From a checkpoint of a small transformer trained on Wikipedia: RMSNorm before each block, a variant of Adam for these matrices.
Each number is 128 + 32 x the weight over its row's rms, rounded and kept within 0 to 255. Layers, rows and columns count from 0. Numbers have three digits each. The size before them is the row's rms in percent of the matrix's.

# up: layer 6 MLP up, 256x96, rms 0.132, rows 30-51, columns 0-95
# down: layer 6 MLP down (transposed), 256x96, rms 0.132, rows 30-50, columns 0-95
# gate: layer 6 MLP gate, 256x96, rms 0.139, rows 31-51, columns 0-95
up30 092:122176112079074103081091151142147128163097185137187101091088131088181107143142118182126125150132131131154086120150114154183164151137176091197111132145131165054132169147115089205121109103106133104162130052151119136105119094123118103080175168153157150139169128156144175149163106091116143123
down30 096:135175169162122123098157089037159094161148060101116146147129128188127139115108151150159094075103164107123127150132146139091170139170103161110175122144124096158057126091091143147113121186160180116146066151097092113204096093138105144110057124143157158115121125133097114082115083157147137143
gate31 092:123132173143134162089121129156153130155177111157052107109124147111123128096126105137133100153136146118180124080161148169073136141104116134109138073110136105150130097090157154079132189150114100027138080097136083148083138139164124142067140104112116053147082118060066176102160150101088121117
up31 108:156058091109175156087111094150062108148087124123139127107085115113166131110160103102126170113149140058177163146147070114171170122122097107062182115150161147089112140112131124135114132148146111138095052155146145051182133141135132195115123133128051102128148116156124128108118082086077124139
down31 104:152128151100118150209083192109154134126115183119155137063124087156151140135105176117154087096048186067122127091100063101124108145122077110103127165083082126112120132188145111125164039143094124152161127130126117119143111105136103111131117167119118163105165175095138101108080145077126137137
gate32 102:125159156067112165206083063089143135100143114121105127097120161084128062124079111129161142132102172123178175160166105150147134096105064102144163125100161143119153133102135163099102128140119096155141069128125149177112083184174098141162101107084158098190117103102115167208144121126107134147
up32 102:113132107137092080071120153166105122161147145139118144100086205166196164158102100161151146152090103075089092139120149134121145099156148165111119076152107154155052101188078140131110119094118204093179164162113074140125132142116170141103095181122123104115144101122074096114139096167163159123
down32 105:137124158113145157142126048122132103091088102140073101145129149090116121161110156100083140092128155115148165109117081199117121124099084058155135069126124107148178147158174164168128170162136100152146143110100145132119087087144078173166119042145109156161110125031164138153110127104087134129
gate33 095:182138170129104122128132113083080144200162133148141149119088114118095157176130128098105139072114110125107135040124066120136111104123123125126128177126097198190095140116096162151084103164156163120100181113132111142116071122153116156157111131086123177136079133171121182046145140149128189102
up33 103:123071119112181134104114118107132073032124136144120187213195127163129083107122160150147134101085137113111094149093057122138123140138108129130114110117157101093177123139142117091138137110084074110061156084141141161129100079142129151106139125149128097120116099199132153145145099077170191095
down33 100:151128140147150140125090074136096121080124065092115156130135145164147080130144190129127119147103134153139166166135147143127111113185131130094131085096148108127141148150149144155121255075074086090129130146070165145123149095106082102100144096149143089166088155098140096169084130044122087135
gate34 105:106116069129127156089170103127073113135118139141126094114071145095146129119131135075154130133112104104120156094158060084156163091167131174131195111163085147109125140101117137086169155091042146082130134118148105108167117200160173113179198141157137136176107149110079105131106101086091096156
up34 098:105136117122110198135075133186050098136129112123120106136159110115130136154162122144099132184116121090052069152133118115130118105096078139083162058147168144129113134121115127130140137092140124099118076154103143164161124118139140149218123053143178086168105140192080151126116127108119093063
down34 099:097118083153156117172138139158105090164103127078113108139154095128095131154112157159158166141200164101146123106132108091157196187161126081103076099083118059134175170081178106138143106122150184147098149128111152185152134083204097104147154124088147133152150096152137118077146103106136183132
gate35 110:112145089040137097111090058150138161106111085085142152093143143131150116096161077095155142063138150198185069140155107141116140132119133099133072142173152082134105116129056093156117132087168153121128084118154146140083093150167140126173134167100184199107103120125098135100140141137140099108
up35 108:124141159126135094129131128115133152135126093097041119150160138191132121151088097127098093113121129165181123154087126147116075110162112149077070179138119109110123127192110112112159149099153108101124135095155072115121141103174154122173093139077189123147118064134095122103173218195145189118
down35 104:118128130076151097095138083102134081128209074135106095105128099103160130121097197167137148117097132162165140108097149127118153109097108171121085119165141074131133161077060145173152138140087179112190134088121152122167189092144151166150107129083174191112112148117116180125169111139156176107
gate36 097:172142146104133135156134096184113156132170056128130150108107075153183116116104119115170115127205170127132145078093137088147201156114127117142135135113076107109167045139135112136094161144141093145080174095118102164070122109066151146137096127077145150131158188084089113090131125125194130123
up36 104:101140178141143111140165102106113136106115088095059172175176109162112139147103151143116152106155102135110173120088145146126127145133131072168118103153169156063177090131146063153022138103170158155105147135158182118141132110109106172118097173073151127138132127198124167073118134122143176090
down36 106:142126167172116114136183090074090091157143139118112120179192139143093144131140090122095080139120095119079155113108162156180108120109139158170148064148128122131225146075155169122042048092166163052131134164121115098112115098131091113109108146096137127117124136131089111102143115145126158125
gate37 075:162086148121179111087127102111114169126160145129120145124130131117162076143138060102156153158086133073092105175165083132152125154069188134124091156126143194115111098059156123200144120132159111134205176185140105086104116164110152179118108159094129174150156103100124114169119105131101116078
up37 090:160116130145159094093154138144144154109121118108101072111096121088138128127093176121163115125098178088073156167236140125090164123116076168111123160154071147119095119149139097164097109125125126106149171115111070110120171132153106160137105164064108196133200127107110111155169199113090098127
down37 085:205162131094149130143038127156152091114117193134125167144114116105150149093176105112121111190099141161193105147100116093128114138178120143097120084142154080107084129130142166066134152131110040099147090174091153180136182156125133097142134091139181080117092140117131085114173127137119116134
gate38 095:158087158103201142111104109151183133163169063134171162133173109075122099157201123094097133102137163117151085152130116121150149133165172135129174139150107126177147093175110134114150176165095170104151106146114101109126117146117169103081091143099081111125158185129109105072055117178126076156
up38 100:117070136121132184088146128081202124137094114107153083181207129111101139202154112131123131150124126091165072161095113136121156146163117137100184179091071104128143103139117114177146105139039126114122130108151103130141164172137173090127076134091141082130089113124125077154129187094144113129
down38 100:121180134163144158113169151176184117125147159168151113225112086154114130157081129181067105159085136089098116194105108155145155173084094166114126136067126152130138136118083097151110160184158087145130117099141097176123127155090101115132112171116106130174155127135157205166095140150122162125
gate39 103:150172059110111147128139113124193136156140109155113102107152145084100154127152133197112087138115111116126185145121111102123141166155080158084064159122155143168139086192094105133097118198095137140195084088061103109174110186098095162087158122163148144170144116081117130099121148109134176128
up39 101:164083151118124080127132094098175130102101183171111186098090125160087075120108137184118138126148223150085120135115119088111073092105144134132121162137135104121116155103201179073107142164071135161128131169105127133093089114108145164107187148154089091140092081094157142107136166125128185138
down39 100:143188135163164211089183152120067134130164164150193158112136139151097096114101093098114149082114142134147137093173140164134088121170126166087144165121181170121119078139168104189078072119146166116092120089170128129160112139131140097117149120127147110111124169138114095223132144107080136145
gate40 110:108075107090095127129106122127166145186159128178122156151102129116149124131161080133128077161127132148167135168098110148140106116160123134122182105069112142129140093121122185109024151103119140105096122094114058120163144168163124103051125163166191100075096110144093130121165151102157182190
up40 109:141081114165082095109148146136111167143080092149096056171088143139165145098173139134125115158101091110159125134136133108188146162152089066166109105156099081115157174183148135107115164184128155128135187098188111148116136224114155116104131130182055105085154094129125148123093126125147114143
down40 111:144050108126147116160124147184196135131126215089120140127125182093129084150138101169067087141138091121100091148158159136124120175148123101127143093046106148123099092073122159093114136125082108091150105119116121113100113108134118109143144090147150112134095142142065115167210103158200153114
gate41 100:161085156143154115100131131099085112141149105148134118074118174087139056139122152135162113128109177147124150120139068150134157128180135150191114157134129088141144111135173119103136132155171119195109205121134117185074163124135118131171113125152141122108077163015127161121162112108156198086
up41 098:082172213152159111131092117162156165144080181131078148124135176153119105126181135125117125105130125142105113195076182217081135102154122111097073148123072131160098089139135163135138143153162123099119128126081178151150152111110120137127170177097086108125084126158128102081164141088071146122
down41 099:130187110067134180131149154174085076099124161105127159112134071089198149149136081146124136156086148121165138119123143137151158165124114125144115087105135133160128116153099125171158053117136158160145090070139123074079156128126105117086128128137130139169089130193101081167182207141182162143
gate42 098:147120079153112127146187133179116183134193138101099137147089171149132149084121125130168148143167113125139166117152084088063153166153136134120054157125159152110110088067117110154117117090112098108164127068138128112090125134141109065107112119158132151080100190122027133165087129096120108084
up42 100:130144103097125062087117099121124134088087148202084072063089163117156150112079126128176133135082121117089135135093143101146220107120143089110164136115129182164147146150135210125116126120140146156120131080158115126146157146153098123165155119117130141125114162037116159148118140103212125162
down42 091:119095142098123141067146117138120121158086078210123110109052157094140119150146075087141102116140126122146085118103142114083110116087140098100121098127128114155114089178080132116160219135193116077156156155122098105171094193157120151126120090114107169093126110173122175141088123084188100140
gate43 095:100089161063120076139110131113117136118093177147201106086153129049151062151122108111155151133110140085074101119163146142155144033141192139156104134163159119060110159173141122066128153129131138159150148136107119121143084192126161174093098128153141134101093112108146148122085103125157115153
up43 084:110137054096138061085214116117097104151124125168177094134173101113108133160143110153114135170139100116129141121165155084157106135174173136197156121115121174089121149098116129114081082075118127202083169127178157097116083120098138135085141124124165135063152104091151156160092150166131152122
down43 091:105171093144114237129093140133152149154171083092060138170112054135082153119155120086095101163158151151172121126113132140122166160130113129137132139123139129169157112125082129153177174152086105056142125093122105178151209084112128103157140121080108130127112173147111094143143175157084124122
gate44 097:175091113113131078130112183113135115115130068160191150065115137144159099088082079074073116109104100139136105098106154152160180130113132138184118087149145104150077156099171141104157152089106152154118158134105092085058128128165139088075113146157169147127121072123164107064142086126174111101
up44 095:141097146106155134182088084134152114134164090118140146144173155170113135122159062114100138220141183152154072099086161167046110136101078136146132150100140126107088145127157177125134127178130114128108090125113160102063188125110132087123136098188150137170121118197117134155154096156138099085
down44 096:093139139126143050145066152178109150093158173094163087167138075160152093128099175165129148115154144108165137165128124073144133162131196149161081159146151174146132151061107166059139131169162136143136111134182130152138119140183093134118108140129145125074112136178075161104143118087181149158
gate45 104:123183122121127167169178162150181165145097089084056100109106155165166112081113107064134178107167133142122075083108099138116158184124162139123120100112112112161125133150159144128143128137138155085163091196184096146090111165082162166170106102101128079111097182139086144138085100134140179147
up45 092:145151145141109132179123115119159155073143092140090177068168210141164093081135134109151164168183138106172120131088108115159099046086139096113105115108138114107105114205167085161120086079157124114135140163110135168119075137114158168123135123104145138160109103092152186110099184115096175144
down45 093:137109134158152135184140158130117128065190118155155184141128093128136144098128116152137093084074118210151129102077112217145114133150121146107061147135098133097108066152167181141109120091130138102116117172149107123172068157120150084159147153157116132170078081073092102114158101136117170150
gate46 095:154115137074115109174121046088123177131118077151160161110119068080124085160116086079143130139125166102101183153124095127109123124136129183128183206085179138125129154089089106147149105159128085164165098107086160104112128169107125111118165135177133178129104091113167126146047116099110112129
up46 097:130097139078124182088081086096103117144098107195130113130090111093121141090124112184159109219084097055100148135141138125121114146144112184097154154106167183128151114072120108170147108142119158152131171114165124103167121104072170147112153091122137098143115101103143231134106135161095123145
down46 100:125142071150105133109134125130172134150192174054168156138144120132113171141115116118101172091180125153180144090141171144146129116132138075142077188117091113086090120096087168134119205132142140032131107140132151165102113129154109210168151139113140138138159126161069089159121158088126109141
gate47 107:152107084157167190125104101157148153188175102189108109110152096143183099056119146114119107116109169126132113139143122126175188126111091150100109154146053094162143133125081081134102149175151143107121186123103066083120087077129166129118116184114139111039121148116158126168162141113128137108
up47 099:134121115145093155041141132142084116102117100120138138090130131060071109147152108101128152110180141148099161083122113107106076100110172132142117151187161209146160130142089102133125127117183120117153080114148158125115140179139124159090142096153151191135127049124114109110195130110208069132
down47 101:085095192089137104199119173120134196217107059177121149085090093111111140151147131161189134157207136115076108170125080171116089120128145145128115142153136099145073145140136145124136115155121142170138134135091174125167145158166073097137112129152108137165176145098132153105152074119124126127
gate48 086:133147147156090169104116122124189154200169151178155131116203173132126130132105107097089117099152080172180205083156156107097140122128170121149130121127163156094152087127093173053127150098148158183177098140163129102142127169139105126086042151148108163164123092138105140135127135114160126108
up48 092:116117099120102146110153107142133127111088124036137181135097143147161115123155076124144186104125148157160139095098148127181110175132121182140113070123117154181165103162134121185136135146212195083100090094147123082138107146165161211089121141141113137130180073132135168143135112114088150165
down48 091:095122124142121159189136124125187114118118175146097146141182126086110143150128132125153083114098141170108136184112061131095108163105034095148126126124132148137132155093100163159098025142139123187121107129142107158141060173187133090152144086130088162129130095142118180135163128085191123124
gate49 112:153123114106119100138122136151138136128148156142121068101180132071135155145135135172131114121083095115067127090120149105109169110127170090149100123159101094107093140160160147012169139110103128132099138167156123168089130148168164088153152089166135109044142198073078118169087085140165127140
up49 103:161110137147148119120198108188134145084187133114113137105168149169074122158116118131103132135140074138148197075192194128146159155099164099120167103107156171111085130096202101164136119075147151153127149154125140157110147145198101172148086155123119142102129124189116175159120165182158132127
down49 101:153103102156107166100153140129165108154083172126130119136115128111147150117121087087174104078134145104052177129098136140100166122134101128123184099087111139114112093107153120120120171115154156069142128057126092039180208133094107159061123126147134092167158155088105175166150113178140172115
gate50 091:094146119090108155141116137139118103136136141135120104112151127130161087143125070147105152072177179146159182130132133159143144184161165131191165147068128145143158099154152138055049119111128079172126133136074158175166224131114124118091098159138143103127104120111069061128154142109072143127
up50 096:153123161200130144124088137115143159056144113173116144144160126153142116155134113088128185106131084146177118108110141085071047120095111087125094064119134085228128155123123120127107169113184137104109128098126170147117089104119103112083134154111152107165140102184168118068126144084080156112
down50 094:115110141102123183096189093051117175135135046158120119133157126107124128121079085150105146097119143136120148158108102127153143098106155149120127123143128155123150128104107145225117122141167094141093140056107137100195103125073139071209128081145133118112111102156194142080107096084105100120
gate51 107:151084101117078115129130092103173127106159109147149124127154129107091115066074069117091152134128157105110107088119122100108150104144151073146168154092143118118097096068115184128123112172189162132116154189120147141137071098097199166133201128126165140121095129121110145118075174157223135124
up51 100:141129155124116105143162119191126097136187156132097097110147132120105090117116172159114130079098171150162125076172183150081143093105137096105182170122117160168122102112081173120118127111113125057112137144124107202143140138140080118129148170146108052091090143169045146055165134142116131089